Part of a small language model's weights.
Size: 8 layers, width 640, 5 heads of 128 (1 for keys and values), MLP 1728 SwiGLU, vocabulary 50257, 98.8M parameters.
Architecture: RMSNorm before each block, rotary positions, biases on query, key and value, untied embeddings.
Training: a variant of Muon for these matrices, 931M tokens, 7390 steps.
Each number is 500 + 50 x the weight over its row's rms, rounded and kept within 0 to 999. Layers, rows and columns count from 0. Numbers have three digits each. The size before them is the row's rms in percent of the matrix's.

# layer 2 MLP gate, 1728x640, rms 0.131, rows 122-258, columns 448-479
098:550491393476500512475481491561430544412470456540542537535527515587513466459452510494483469543455
102:557491431463515481468476513516502433451533570418475552488576550543575562544529521559541509426522
103:554495455543562462503433412572445422515472519545468547516447561526544561514509535474533552515534
103:490535381499541439473405459486477475542525525492524536513445507514503485443414538400467436458539
101:442587513605516510544480432617558468462567625390464460466475560516507508451435398495532504459508
096:478522585503470484497587576482466531541454535471540524489538562507500601457489441397498540504543
093:393553518522531503538512546541517522502478505471466536485530462500528528506577411450508490487441
102:575543416486548517532510440500464531568480475563499522537503585479523481554406489539543472563448
106:497513521499522502461474493489576552498488477449451443457556589508492507461525468536487549516430
097:485431499493420470531546542534439498610522532505555556469474576512430605500537490551527478529530
104:505407497486482494546434513451421525500446534482536594545448603535533532494428527550596591534481
099:538491489402524515541462526514504534540518455513504550444512581471414524494452577479462528581359
104:525481509454446554585468499478478466470503444499524615550534489527515479580457551442460477566519
095:517586478497540491493510464510489483472463532422468546398494542481485498482527473457390401514537
096:574477461452491485537535480563467416553447556528498427398407471488505523462574444392444444487590
103:564501462587488500441541385446556558535465413528486449509574546466526482516440509503623545493455
105:495507420550495502483469528484434547503471520464441429522438532475480564425462486545532496471551
099:446539514572490510519548553497494518520429493418560507523533470516502472453437428486428480487576
100:559513486516524554628466492559536482526612527480391511552592425415506499504484482484493466529520
101:451479431392553431517523497486609451406450445531506511429470497467555455518471555515492549448456
099:535471525464484516552497486458497468490537562466440509586502525487424509428492440481423364535526
103:515516440454515531555521520462469543508519504432472428507468449519533416512500445479455536616521
095:518542552659549531572375380457496554461540471440549503465446506504500438454497495518489572434489
093:531554518491544410548509519453428527497504429508505654549647584473526520468427441466510511485538
101:467516454509531569535506481419481499530450527527534439538434554559442480444556528476621480451441
098:581429434502540429457457504402496430530418542415528551481475473588521511506440471455468494558448
105:560451534483496555499480383421552556573469477470557413550545443559512490457486435597529514480591
106:561448445510440507529492602502541499477500496467503417432564481474537479421453561613477533565504
098:536562574462508559598406474455504447529519489479455592450533483441549499449451570568442504596514
098:448532502481495549497488412411385475536529529379396494542476441543465543504530583499554566541441
100:496455476542421592525496518583632461441529475514571541540458593464588447496479520533508465486552
099:595535512501547529508422474546460513513534471533514493505559541506479543385431437500472463562488
095:495485374565421495473517549565568486509473487466559505491469463486578441454565558589568454502400
096:481480447521529472436425461631491536580532495481538457526523444542466464522426502446403469504551
102:566468541544427437499521531362451500412567553559471585491539483490409541487507419522522400479520
102:500451528458541523595535502540575504497404376491472500546522500468443552488558576518496580566441
093:514514478589449436561429482495566487563580553483400604421548461503535571489510566538475538512533
106:541477500546477548573485534406466474498470541409504455579425484485480492433551541468493546576399
100:510523559560448522568496543493445503558490487514489414460492467529511394515547600528633569559499
103:531480527543414491550523584628581495480392621524499541429449478507483452480535546508581459498495
098:535551565467504489515450518585508473457495501426489499462571459491478396490484405533520468507489
106:535623537465552511597434460493414518495525470610423502459452517532479450473503457529518533366478
104:535444536487505536475484530511547553540518613467446553512457475499468459491456485474492459477430
103:554515605535501505454529553587575521520638493462439466465536569528548462426612540470450576560480
095:437506522435600550529498476433507521522429517505517501545512550469503462481469540553408416550542
102:491469466515487544488516528485462516500420604536492526570585464436573601481617402449464486544555
105:533492418516472504472557500557500531464506461517522471495456569500530474580590521485547533468481
099:512548453499461504411420450509439491493491566531527487463464516499575453519459510542514500498435
102:576477472488492520501537483473543461526506536522588483545528493488506561411496455542465486537456
096:520528473554483570562428525559556506486505487459485460525498545335506542486411498579458442621485
099:570552511436410507569466471441521589463390421428445482423522484527467451460591465478545487546409
100:503447533587443506567539449486468468413489455444540519452440515511528455492480545441559390484526
105:603502401515404466418522520593555582490474459497536512354513353427442469434482465543462588516507
089:520507547517526537546491426549504510436504380487547491514541508475456498547633518481570447500466
110:518519511514453525514532506454468457535466516507438474536476473509502528548552583515532579511352
095:401474507599529462447419530434516517435509532527473588552402574483551411482458449507543568530529
100:473432489508506449518484478535465450569594505525464579469560525475525511531386544506550471492448
103:537500552446451423476488529509503606588512497498534478547566441462410549503433551429560493450457
093:468541472561471447486488634509523498413603500536465514411559505473522500536433480403620583400545
094:525460499541388474548541514480449457550503478591476425504527485527505525521483544399513593495499
103:480522456511503465407467483554512503527446464485305486447454535407487406565560560486486589456493
100:502543504441534557563585475552499488546424507421439469555534581488506558519566498471543487456610
117:536594521502492441484486476535483522513461477457544532497533454546495472422524463479460521384509
099:573537506509441491576595499492565489533349469564410574526500502422512481541517450567566535512532
092:470544587538375470451459522430361474443523391526385436539525574458517596480370427495407481476515
107:561515519374459476471463481479540459626478584521487589469565523546531544477587423430487444571517
101:528479491396529566502416529476508398552498521454638496492451441432470479484415580549529465534503
099:488560459462495577506475510468559457578487469595542481475427520509513504544521599439486484510547
103:475522524431496478526491509514544497490560426532597516564523476416493451503516453492531542545409
095:469467417509538453461421563508480636431373511509487539561535547539533473626506488502465492564397
104:605561478528449497559457479491598432476430541472574462498487509500491478444531416436440574566481
106:554548507540522399480530603534489467466475529513463559524522507348396557482472552454513536513482
104:592527475470447567526508447583391467483507478495551525420501494552527498408657393510440460496442
093:487543441583485467449503443489470551449433546464455400415485556631563515422537454463555507418521
103:483508486595508509523475364515540535477480386543448536456520496541550525402506576508407465560530
103:417563604489433507465528602607567469472446498558460543483494458518569501426470490409461428451543
094:428493384454479506516512528472460475569501554505540533539436511615581381541494548417457443467549
101:489527505526490525512410484575577501425517543497511564474614534456559464545454552555505503481508
103:561448513440481529520500550634560491571480487401535591520519520426465434503481489463570373433519
101:535518439479514482485384440494518555650523611449528563511529453514478423446444433466624427466483
097:489520573493566541417532534605415541537510582510551508459574480505586560634474470481562528556539
095:458511558600538494508488454501541458527446551562408543392595469464525504499398516429444546573471
104:543561479525554489558437494565564535443475501539560542548479499500509527462454426608576549429523
103:486497486415475513492508530578488551422510452514434487484461492474415508571477540500534507484468
097:478543516497519525503439525512465508590474493515501552519487476563491494490471501555518497618457
101:525401518444409466449531571473529503497448425508577561582480443451497520539551567535542499567461
102:507519441591456492539511477522488597540486485485482608538448523568498498583394456594527527551636
100:417504585519570361455580509508427446490391516481512582465423497547570565456545477480578484505603
095:409440364498502480541535505507469506485469510551527504563446497464495527540497561470527516541496
097:473470512568440580494521483478468491489547477468460530466553509424467488531505464505485456480478
092:501534583509476478520447399463538512486463459461528592511549448416521614472504474533527544460563
104:424526459585440439486535437416563548511460484542437430535513494472491415528479463533442488542560
101:467466467464461544554440506484522513550454473486530447497546482528533546537474510476468471540413
108:427539603482453482612446515472668540436565435569524404499491523487526579518416483447415548492420
099:467501537386423544608462502423414447473427458513503495431450405513466557434535537479524412590473
095:523432507516440515526508444516563600486510509470484557485420545564511422416465627477457473521422
117:424409488524509531515557522441506518474498491560575437489507537446552415522486542510408509461456
102:493459425532423514579556482566499607515545483450481472517426494473511501516404494499449463506542
103:518551455548491411422446481478495594507449435472439518447529423524496418533386491424598536494549
101:477533513477521569522553565457519495542522439491564581587516594524519539509531483552520509474470
102:547580606568439502538467437443476445502648405481603586472507505514449509506486478531500416552508
097:621527435425566493440577501511447437529564413471497478541484431537554437582551523542519496420587
095:483559508501537581494488394452471513461551516507506533533475382477535525576526510527497515525546
105:478516479508494550478502520501464493321570512557489540474489498452625535595524512441504600501533
113:463464511434544495500461504496471551566596488474457414483505501448586516426507525479469554456427
105:497520497494455450502519457483512536501496465539484475430466468528520493488484386561536420593451
098:497513517526507488492576430489430467497494579466489582464512472478564494471443595502529510390451
103:500533585561469474452590470455535530415513524529526544495511458484506555581533501461522452380513
104:468541420464458514465474531543338525551429514471552489488484542499540542429533416520529463543480
094:490428489452523447494558427534508523583496477496420470483595506496499514506440490587506554516497
088:468504554353547560444492514460456501573487471387502466512416463514450446535545444505485529506563
100:554499478471436455467579474522481462436488518493473482569522538499478595371464447541476497592488
110:464418534447566588543464468526632574527527566482507492461436517456525507549556505576516472515512
104:483553401437413491452461489526509497560474532586503559442462561511633473515558407499496498492470
102:649444450438483482497528540416521519540605511494388497503546529536508471472471526495550502599521
093:515468470489520570416480556505401542490541540522487474430515578537557442536503500617438507530497
095:446500524507562542493516437492560435514469488507521492515551446425545463518440470514549419484503
104:531433522525549425553500552422479462489443436540454482473492565474539483498463480449495484476445
103:531554559479466501550635480590520473437445496475387460529535453525551419536516443519555553507545
096:496452384458578459417409570532535534468465472481509515510544498504482485455488397513478574475512
100:446480440520524564539514530514538480439490465570589477426506523506559402534528544440434583578563
099:423504484507471621498496445519609553465472593483412500504461596519526445444557438502497501396499
095:521561553507470503522438516484517445548512422462479534501433468518555499456417427499456408541550
106:459657515534412550576501502552472465537501501502515494567482492590573496471495565496630558433443
100:526487522589438529586521590583502473601427515494517530440467482479549563502426481538495546505514
097:532604454521503574549515528473547577548527512559422517525503525452537533550483494490505570604535
120:511428443477504525569454558464436564514537515512483581641635468470470540550533469560497507492563
100:473490460517492468581587531490495505539614491531499505515463477456410536632539497512477500477557
097:467526470443534518493378563520548493618534449471524482506516548415498539585456586485503503502571
102:499485507559532502436556430494528520578437426482431470518553508425443475509593395587542483445477
098:505487634544634555530500470466529520390478520451420591552543467475458538449528529502443528478506
091:527532538491630476573470480513444614522502492517466454538545693526522510541531478526524491510479
097:585585581393520563516518480535509464518544624489531491555617501498517446472368549501490466514562
103:472566491499504441577494476544552425602504603486451511423494561571497445463527517592540486565570
096:486551517443538521501504567527495531469538436472560504493466450482543560512494391551559569576447
093:588627494485513393512519594545551510420523575527491520449520537574448476563458490515554639454590
098:532441452501479406476489464448579449612481562577618598508509451462557467552419512574403425407474
# layer 2 MLP up, 1728x640, rms 0.135, rows 122-258, columns 448-479
094:500633467547480460504521525526581391507476459485543552508465563531570527492482430594577522451545
101:483471628538578595514548496480514472544496488556455585499518484466516490512424458504469549531478
103:526512566586487487534518458534561562520432411553498509471420499512472524480499424472481515511435
101:511560413468525468540456518409514524516541593570519446414599465436551533462437464419439543520422
103:504529405471453599555514475532468438454456468438415510321475534454438444495490426459549529537442
099:493521421439458471501530486479495457298502403520504490582553471558471610501563433451565456422449
094:446462578460480520544531541531580542544541510525528546482530513492525573449456430554498455476523
103:494517423551471557480572458522506600522557470455512432521541545543479504377480480404480481508542
101:449502470600453428491491502494528506483526469457539512373537484409516518469490553467544447565505
100:538500525469432489647525548483545492424411551456440530447501563452411486536554553468599566549521
100:546485374417486513514579501551576454506459495511463475504509381520529511454514524449487427408579
099:451544491517480494628525512505628490582519578488411396513474499519470498462436467511569469487521
099:450514434532479453483578483567545568572462503562503462421470480449452503473544540542527521469431
096:432473528515585539482560502520591534500454470474510503528455475531603494459486449440490487528456
097:481566577625562569398548512436503418525431454595518444528585485509625526454411528430543472454507
102:438423402489379348523500546471539509572531601466520501574507636514541464471425448482556551533606
104:474473455431432523508559526537523547531395534568463461535581469378584517465420450548549463494458
095:519496459544463540567467503444508430471465608461467457507488544521455563498576636549499544492549
101:563467497481470481625552476575499393495535432521447368526445494470499477571512497499612536541514
094:550497436531479455478472550487436485574526494509515564523520517521569533611484442531565544569495
099:544488565491392471395537589572562513460424508520515568398487545498480561546511535548516473521519
101:546405456471602509518509424538503526428565534488482492551453570529509434490468509521469481606555
094:414645399552492495545473488592406547447388523453498600571455446473521441369480551468551477471486
093:538490519496559510423468482438539538544551453527534491402580457559467448529533489423512441502495
104:458553483523616563529473431498432502505417503434570524513539525534438472433493567500528498491513
099:533499523545550535606558509462453498610528492461564483423546440465457511533439479549567490502499
106:400544492554468504499513449481501429572531521497543395490486463556524473497486488461557519513520
105:453507511492536531510508549554493462534541532440433529509600477493430466530425422521474457538400
100:498580455415486474466519510511475403473440550430483454493575503491608498550532514506526491424510
099:461567477408440499390473511488499468503444524499495508610521467478461593504549498553645509548560
100:416589470498507525505494523438548482424467465534473565574426448446474443480526533477428490486481
100:434412540516421521559538448519503539444439493486498545531563512521482536563480474486526529533518
095:548557552505543443497516489468499512563493543501439512541460522552480576608540537481462420478489
101:581444465512521453540549454545449449498472559473519452486523503459448438427493515488429522472491
104:592603556495553577528449498471593513573462580453528505564477522607516450356464485468572459516461
103:547507503563532506526428428404510525505498515504456549593480490500440470592509484431563475445551
091:515496460435563560532527542520419470492464497519610490473492562480533440524430423472463466500525
101:378534498559507509514497529618565489457526513483557571385550491509501552539515480391494516472502
103:493520460523464482518587485459521444438525391613499503491521532548546456501437382522384470407454
104:504391506518553351511575519538484498490497558466534547468525488468502557529465536457495484454494
100:589511507444446540548430456550530477483506558535466554510482565501522490531476584572451489445521
112:519524523523584487529480515525542524562508446468502441459554479490440500423518501462481513571505
103:486493519498539518492434506546567544511522430523480535474475540429457550572514481528562533528500
097:481500454505502445528535572534523509485552411442522449459518529447513571478506437565526606446461
097:423417515560534584495541525514523544538514501547479510518584482482492458458511495481489604509539
101:516465546451568470539522442539521541484491496482595555473521552471506472512505478484464483477506
100:489545556551436464489458481508579561530526503530515551552522445448453551503395437534515430551446
097:568490540558521539434427490458482443577427520480531531406540465464495471598472455573441444457531
098:435486489460504510535503499538515509492512569508452555434443409457564366500426373464447524428555
093:525471521545409543457544475515543598443478502473418459450488527448409431521403508553521481452508
094:526535428520456544473450530573489610487471519503349553445436388600456514495575522438542585535506
100:592546513442476574524406440466502427461422487523440528558546525505507540438528484383485463422472
098:464401594628581520494529553433467512606495490445456517478490539504493528541496429423433419484453
091:525499405568443477394502424538569478538458501541526557591528496498504417408497389560490495538466
122:508476523546497583456429413517584470548447462431446481465376447546578415491585500567469386526482
097:558501551480540490502500549479456469539498475537481457501544523530597473521537514517570463481530
101:510556498479488510464534582459548466495543493496443442542559429444520493531458518382567479397516
102:496569542454458451487557521543457542510399559588534437590479523435568480524464496511480503469449
090:535621519543475516472618509561494515521590430437541402484537504493446466503465429456486492422544
095:447491482551512567502491482575474494563474542527455487627581510566507510531576475443461499445494
104:433455544478478410494326573510542486439483471500415574424524521503545514562492476490445581507526
101:556451453600478456500546426520485476508530477458495540602439483522554458523401535523516603517543
141:495453472482497433474488503500550539413527503411499516564632445533517538461492430460481518361510
096:432522531488484424554460529474501552497556481462503523502533400496524487521509489477479451497549
094:454611509468501552437510482526534540451512511518571505545529488512573521410457479507420548486485
098:475457467534454481465452494636457441495478450480543585468625456480445508606520495497593437477553
103:497491448560508428524539427472616512496561493515451440553565475475443579519538452435479481508441
102:568430567525554547476466499556475473457474397510516542530465477504507538598533485518509476518453
097:505552529349488514530539560526489567581498496494464541490371576480512454537489486555478602495535
092:507484459460422487462569549533598527543454434504540565468483483459454415466535533487495597502501
102:433535505525512497508494574463448537444571494513477541553473426420523536601497479503458519450520
107:497511458500540511505559489507512411515504457386536432448502512491469500480534473496466486483516
101:457402453443428507512450517516563471486503373507483521485512457637421606481515486573509476457567
091:532471490555483374553529425587500491444455566476556514490495451442472651501434452557540455511440
103:467570518571435494520565573541485426498447458574510399529580496541436488501519418541431414517489
105:493414442515463504577528499477537569573494546461481476517475432505511444433550552537432506509548
090:627593450516488566452465538533428537496510421428454466499425538477515571543452456554500401515460
106:515442490489504569404504431590510542564518445578478567510502533511562491530576515519555478571502
098:461476517519477511509537511523534439485453486475530513519605522589557498444519396480551502493435
100:434495466493489549456445448441568559514515548418558496532549472506472509446480462514598477494507
096:544502557518435528541582451589534532432534436408446534588473532508546600514560432452522564525511
091:468448512553493479477457510450439499519429454486459486457500396489484508477574491488523525491514
104:443494559499445519497550592493552523493465521507537511588453522510548370531635520475510469529461
105:455497506467494531410582481470555554571481382498466471464529446511502504523478466463493650509519
101:517527450534477500483441646565435470529496508504581534519540537588441491490472499461459548642559
098:516552498491438440522410491462554491411495532405530518543522452415438464512398455518602522500560
097:518445482491425418551438468517538566548520541556477536492585523469540510565469447561447490473551
102:539568516512402561536495520536513606620546511470446482491580478454563382515483550558479509469425
090:436432474529478629481516565378467483492524524416433432548394528527485514546525467538521457483548
101:517455461469508442494553507508377512566459498597563511496416526545546516485393545444448550557537
098:500481520465546575580599583579502532567581517402542459562524510522433533479482506592532465518504
103:532489497559489539476544495603533432360437485446555509494514484446513540560454527618524511543474
099:558506435550479573443501512521519456441523530476506465467430518566534460479484428399481511473563
107:555550438432549472491540493459488452452457540542439458564557517510437493493480502522500408536500
104:546424570583521457469544509481537485542580493496490532441532559434529477552445487502486466503558
098:511471530536507548476518567423476481593443551536520501455538543515480575551572463502479479561465
111:506569460513451483470462542504535446541516396469504483495480528496490522494338448529501477389565
103:476451507536494486540472542543560563522492465496459448482499497434454415518510549462589473560413
106:455517540516504452469482528457474418562411568550518510585475429459423505518585534431481538468566
099:458462537515493572476563581422484560388501490450522495528462506443474508576462517471515544501522
101:446497561438428620554476407487525513562526525448606568462469547522444489458504475356439566463487
092:613479539472550600466564555511616498473546543548587422564521419536466556489502455571517536563640
095:541496552481440473512572491596499485486530523466528427658532451479460468416408454547388474489471
104:541498550471488399476548411657483493479571527545552617512499443521464543453496417434554504534471
116:512498576481499487582564432574508555433436456564434544515519514538521530523496558495517460510436
105:475545513452511445498506565461537487450504500525571407498649563482541492613500481482532482524450
095:447485496470526479526563518526478532476482486529509450460441430577514513556571535562487557461554
100:445538624475474510642439531522486459443581448558575392487475495456489541508513516530475522594436
101:490505514483520488554477550479471538496462501526484547464383440472431485552485611497538534518487
097:523512508565524504580436597475524460462508438547527582464547562500412535442550560514467480523511
091:421470491363445462518538522467544552401558463429515546554486463552487473501540488566547501510477
108:441464502456398517565511551542419534518624429481540539521481510532513492532528575498462456503480
113:510602500444447399401542480484545537449469523533512484509483507566503542487450608491430494493521
100:503564465537461437536425484497562530584628578437526470470559453402486493433505554505486511479496
099:536442456516506519471462598433525468584549554573515532585515463401482469513502521530569543471477
096:414451535458506436519484434480480519526542528461401534465489533528459416446580590473418535436515
096:472493467514501443489435522520437475512437489471551447496590480571488481400509417474495468569555
103:478406504530493564429504552558488563477480507443464528463455520483534490489508429552510504541455
103:526440524524559516595479548490522593570436529560655556618457507477323450561489510536501489455473
097:534493487503487474541445488475504508557549493503520471501488496507391453577468532525559518482526
103:486441479486554452494439516504591435526428499410496401498473506474513566506475566514455488448564
103:567496455527512467480571452499546506478472411474492563493441584527510470474485543431477412457575
096:531490525559456444489534519463561406548562561564480423579458491532440486469523441466503539576518
105:498546378547524501556534571547464498532580520430432493459469483486527535561584567531539469376552
104:489464503489481481571434491502538448576505523417426553518388523529532484510518470484527517505540
096:523596567520492495588408404438567507576544546574564532576569598442483528478534516441637506577488
116:490482433546558543562451533530450494457576478502529547507578521499458509609530506502477575500613
098:434565579393539462421480414483513458502516509520468526577571511496470532567445510483499418558606
098:476514480497471483517568418495438465472496495437588526574482541550499459442518481493432465544574
104:519428497396465464572454500519414529564538435546469502489524496468480482412532604523471528481512
095:547491459503502514466527463502541529426569543486491441530520514537423408591382423496465519543515
100:447393524524448451497475443555464417441546417521562463517445549448481449369475555490425506533520
093:523404489470451527477456561459557491451465414539536414494501491546549466579651533492514516519543
103:465477462552464505516458481492457507470462485502474458485568463493450569507537553517552555521559
097:535559491479485477528521501491448472585616567479477553500509452487457472438517495505479463446539
098:471503532585530523482470500461480432524452546442481477521453488488455509555403498484487489568502
101:478415539541529487461559489479448460490503507426428486533514503418509493494408400498494468593543
# layer 2 MLP down (transposed), 1728x640, rms 0.12, rows 122-258, columns 448-479
095:589605407540601494446487662561564476471416480493491573397395526464432477426524494485443506559544
099:571411508469478519518531484423572519434424487583475518472431549498573520503475415408494486453488
100:494414539535555490510480510543505416548544499459519587558495416470559505478554419390519583477575
094:487563406493529438553500350456492471488496488498468445445496477530455468533416501508476439517592
104:436429511477508540578483501451435539573519502476474573520507485566501563501518458528519487507458
098:526486574485563443471521429456477512466463526487508545556493579454517450434501562562502545519545
093:503562562551496506506535531529562564554484535592498599530464489543449547562519510516447418477458
105:462520509542488475514530523505454498473479447450439518488530450529515539482533419451529455532543
098:446447509525470581486427504500545576553470462517451512508485529474447538506528555555491486512463
100:537531496522594507468468473480451538573491505535504477555388532496530525574521487468578505559542
103:600633527483508501475537511517451571522570516507442505475466481493490405417503497620532531506527
098:539568414485521438519461486392509474415493496592501542440485395581501494443526488462572442468440
101:524489473517406464445584508466477392493475473520583392525425502520564515527514609603542448400547
099:528522458464532552536481531465569504402500480482537464563551473500499494565527346498559437575417
098:506587442680541614437486415452492386648441449517524527520594471555509514524426547624458451464542
102:504520514632492423463446580453491506458439461580478435546501329432445438605539450488518466518470
104:507564522469437463456445579556526429517537488460509466538489471488473458511428452414444465503478
098:549487544519387482502392479512508476548477480443522500437455433534532518554511457485518511532584
102:468467521584537436503531458474615497537534484562504529489583585471502508397520496403531588460561
098:557480600443439605498498477539577486563561494455446471465545453563482460474618453532593475472498
102:520479485495515448549525474606384455545457496441514487459465468455429482500530446517470496568505
101:515525626440484503428487486538511505529522502463516511492524590388400486407430517419535469437543
095:486411414392410412636633558483572536530598545493444507497456496379535522456588402483492506488502
096:549518417505547552444533499486424513521567576529565488517553529513538560517507497468482473519447
101:473476501446462546505452500478473423444495489605525431531552519568515456535689477538555494485486
098:494530515517470530485500458502484542539522473533537469478569473519464445454487461440436516408551
101:545397556446470414533425497502427540483557449437455448471513571561568439510444432523504582453393
106:515523579427471496521444451501530501531481639484532491507511506516415522477420388455558515468452
100:434531542402445540595421567521497475544512517524466442545564484450456528578417509447471466407529
102:520500444512446488395498516434412450555537487440498516476499487430426559513488541520583518611517
099:507578524477473561542485513655448494537550533521556504459456542561452537502571595422480527548620
103:580502557527543567478500627452475545441415487505486506386534496560479485556515434560513528504412
093:570518449463412555566484447452546568444428533485469524502574481452512550465436549495473546562493
103:433509481460414515547421516580524423515492432514428443492467510423513379507399549417460578480425
103:543481500543487478482401400529515452577454445533468576579473503478458444529499442467472449417457
104:470375603471582500528526526572405479474589376474464435503451429473557469544459471570461415476490
097:460505495456487545455481523498478551537412451569500469560401562424571449478476443438542506523527
102:463407530479462494451394425511546528498490441539524492373552446402565571421413479500571471532595
104:400506531425388511520515425436448475546426520555501511464501479544511477467497486490427475502573
105:449438557520559509545658553420482555478596500530488493569512493498576492493516564510580519546567
102:518419472491369549566538585528488478508578459578577452476402573431521491463488494464511441491542
108:533526462477536550448592422548561434511509626513543552504530426442580479422547470385419414512486
102:503505473425468509515516515489477642545396552546518538417484474484612482594578568476597465479543
098:541498496513568514538581464520568441551480466471529528503428489459419453586479580472509550495439
096:526418479485444425470535541423552473516461590456533453512490537416478421454426459486556554423499
099:542486467545427484448426468565495569396398511444534475483444474478549531544460566501470481472452
098:498479492486470536564517459492601568538577489520424561448408447464525520504498408485547534549495
098:420514496408522536454593515472468469536535475456553522446527566366512488473529593461534579501454
101:532459627575493494513517468456491501458545586494611521478545527510521531493552475421449491437456
096:521470498535401529488550399553534567506479526509528447454519621486512548516625507555520506532487
100:463474559501501413515412584454541492502549430473539443406403372452549428545543424477499462492567
101:508489548483521542522515423506601474481509556554534438558492480573504501473441424421452493552495
101:389463519476488522515510466547618460550583411515570561495554551634530524448457475483537467550512
092:564556528405555498524563477508433487575546493507495496478497533555442469472499532561504479496593
106:605480469556429482467481455510449512435541440465488510446546426518470499549519480503486464551473
097:546514522464542449375504565478499470505539444548477518493437512522431461472541498451516493469418
102:515508530566508479527451467456459585496425537538542498551555514469501509497439500500491521524502
105:487456409566485542551544449449496523452543500398427547551538496497614531548432455565501523498464
092:446461528511575536566489454533534582551459509444533481540496456489460464608520566601515472504454
097:458514559499600539536546493434492560457439450570474447592561563465374434482507436363464557448488
102:470518535554453513495408487502500575477475511485438490515518412560516462484530523529458515491438
100:570512508523474484459551509495471596449517533483552360522580502543505401546521551528455469469521
095:495545517499530492490522518520533515505539553534544534536527520559486566572449481470498457446454
095:481463566502519479517509470515397546543542565489448471544535472412490498473470476564485548456514
093:541539373557469494456487499433520589497504528499550494547488518504580538487498552472557514487479
101:503446533495478479512507446460461506454424608577559497474539458594535501513494493532488488486584
101:498479513556538437407477547536521480531520577535476484407500573489449442426449429477441506499472
098:516434525460591520510499507548452496550587501463540465564538449564580528533520443576586546525476
101:565430498589520471508428484525502396564453476371472456452467471534516511513506490429538562484481
097:463474534558449546429558506492456603442532601412406507452503482579488450546474547433495552394519
101:505347588472487485506491525470462501526497496411517516601538553384457498553463575539591446457577
102:515540498546477539587550451502575457585484551467496526502476407472564571398548471498500473554551
104:501626416422417532492437555485526497474532503541541467510510558564470515501420596550490513426451
093:507504534489550505441451521554458542490452446557489487465461412474551512610479509428519499517531
103:514532507469498430444477557457450499442469448437444487504606409491466606484431484477547501498524
101:409501414547494499511451486549633463441592553480487473585465551540436446525497492502521570456538
096:496538557414539515417500550483467559519505439537539412443547629387445593432484466566445636479465
098:486493516468425591471545476524416606404591577487357544457457506590432554509546495573524498434579
097:536431456476558409490522513535480591535438474482488454438499406515400510497549467462406466534545
099:594527499499527584530468582515493527577617494506432539515487484511487364599492510554532505501486
097:508608461604508458473588497550375549496512562470463477435504528520571426483483418470598629517527
099:579450577471476531439541434490556530485463455504493488454572463538452538481476463414498524533557
099:468457473382521563556508424507475530551486479528508593525513573547486570584431427456563530454442
102:464523453497444491534508499515569547516488676526489477568435511565548498511527528489469493479476
100:571563493418628494427508516496472496539556452488537395539551555562514489652509513501457446482528
097:452451549475443536456472486600467500577509518497458451453432533393518536495467504460561557470507
096:507441483427584484447527588421491497543446506472597511427486520459548581355524548530574439533473
101:537429417567547519414456520600568544557540467516541506454479524400490423496534550576444446440453
094:466514548464433526554521471543432521532488539438537528458541514482465499512417523482531465512579
100:540535436513520456541503506446439414506564447533435492432465493479487484508471487544548526485415
095:454420448577577495604439499438445409581584525517439479550510467487492500450389509499506494578398
106:484518566474612432545531500496648585509492477526512505439406511528474519535518395483548569473521
104:473570526558492474578524576523473513587378586507513493445531511444465484474439473498543492480548
105:511456418551548491549487556460499508554388573560450544484560520453606498442414517568613493524541
098:494529407548399506451503396497474546492494433521463568448412466538457478559482545461449575472512
095:503554556532567562470570467444564563479478489520480484513481488491557467550508486485528453427612
107:435484489484496487582499505499520604410487571475495571508507530492467535489525546453522397452573
105:463492492513484519514490564479518556491455448503458396514443516579479500520488515424419516449597
105:456396522492564535534377558518509432577509516455556534456437465550470502534489416502511573509412
101:594500525503481488484491520482429497467489432441589520484508490467612442464454463475428507463577
100:577433589447520467471524473417520548470545505512482478448466495387494492551449583499386434462592
098:533428395402515688526496535526449494510481478457505462506517546490504502454482517446503474573492
097:505494488463447541513494586510599611469507550472469434522456513522562495419471509475459453482453
103:573535514539448490484488470562431592461434589427444440510525576512578534598512549508542534482406
113:589492529538561488533489516497519540388382461540414506396546531489483460525495522555493464464469
103:594538526502436444503575516504445515484616449438482510520505478513505469577497482548446424484507
099:460554435587500494548469514561523509477350502523440536528461454476386518503449472474510514473475
094:418476449483508502517483505608493508575551483465418467529467504429469555535511537421508549388497
100:566459535528515454445523442453473561482548499522497492497437502507466492488500573539504519618561
094:452434518451460512524458444523573548524410513465450369434547427515465516463412524431491518543467
092:456488461508511570527470532495480568371503535493533538535573607459493445465545485420497497513468
103:544569471491489453482616391531477500582527437442480440565540514546445515530505476498477480539541
106:543478472541493554476433474516576547513533511485578548528458517517520465487445413546439460526503
101:489479493501541490431453548430449513469479511521548428523457450438487489454450574466519554503522
101:488421413502478408387496452536469543564549432466527493510513446438562507454513544570491464450482
096:458460506448478529581454485518500529612491495514417502522505493472439479541565449500445544501573
093:521475529480565382499512469477546467450422434422434532529461485548471524492484507613496543515527
101:408586564550435559596508502530540542533488482450519519530456531525491481506507523518459536533478
104:556502366549546474501524466511494566510464490471570408530497522526509486509557511438530490516532
098:473523460595521534482534457549510554475480512586502505535584504562482457474558488520552514506484
101:554500506568535531476444499487521466524537468475473412422515472587548531418483432527430535485488
103:482504493411535525504518543506483524487542457412409509466502544537561469392524526369470522531565
096:504462560473493552537559566516544501489479455469590494515479509525483422521515608451539534538504
104:507539544528529483533580480456400546527591534501453394492526513575570466598511538409413521434472
101:454519531594512545532458505523459438547506549521435484488541503463532561452488430537525561410432
100:438542419482516575501506488567473500526461397519469537461490516529487496502502581485394375362497
115:528420474407452513541525522543495597525457498454478529475509442545426407488430509548385547466473
100:443552546518505431433482442570517481496559505459485527456545568533450585462555509543497480604512
098:491446584462500493486495495504522569559427524511499511524440556571589485539589546480559545540496
102:529483452489486482547528521530529485500459440577402590514553476457530508524494428513437504579515
097:547544542526474484487415465501559376443517527521402373552489511445469460489470493492578500499496
098:519580450464446556466541537401578463482479476394492559492446437477430505460577473466534500501545
099:450482471573487380577533388485466492439463392590511498466455529527551499495587544493538484387476
103:455426505426381574515593501448490463470517533414558471585531497552426508539479534469524510534488
101:436468455535536408483498403541578496491564480532467461388493617486454502483485484453456449504514
095:430403504452419543486441537441588530553587499548541417595444471486439484574451536402446472518522
101:520474411429451603482439540580467580544508518645538447462560486583527494585498544512487479478524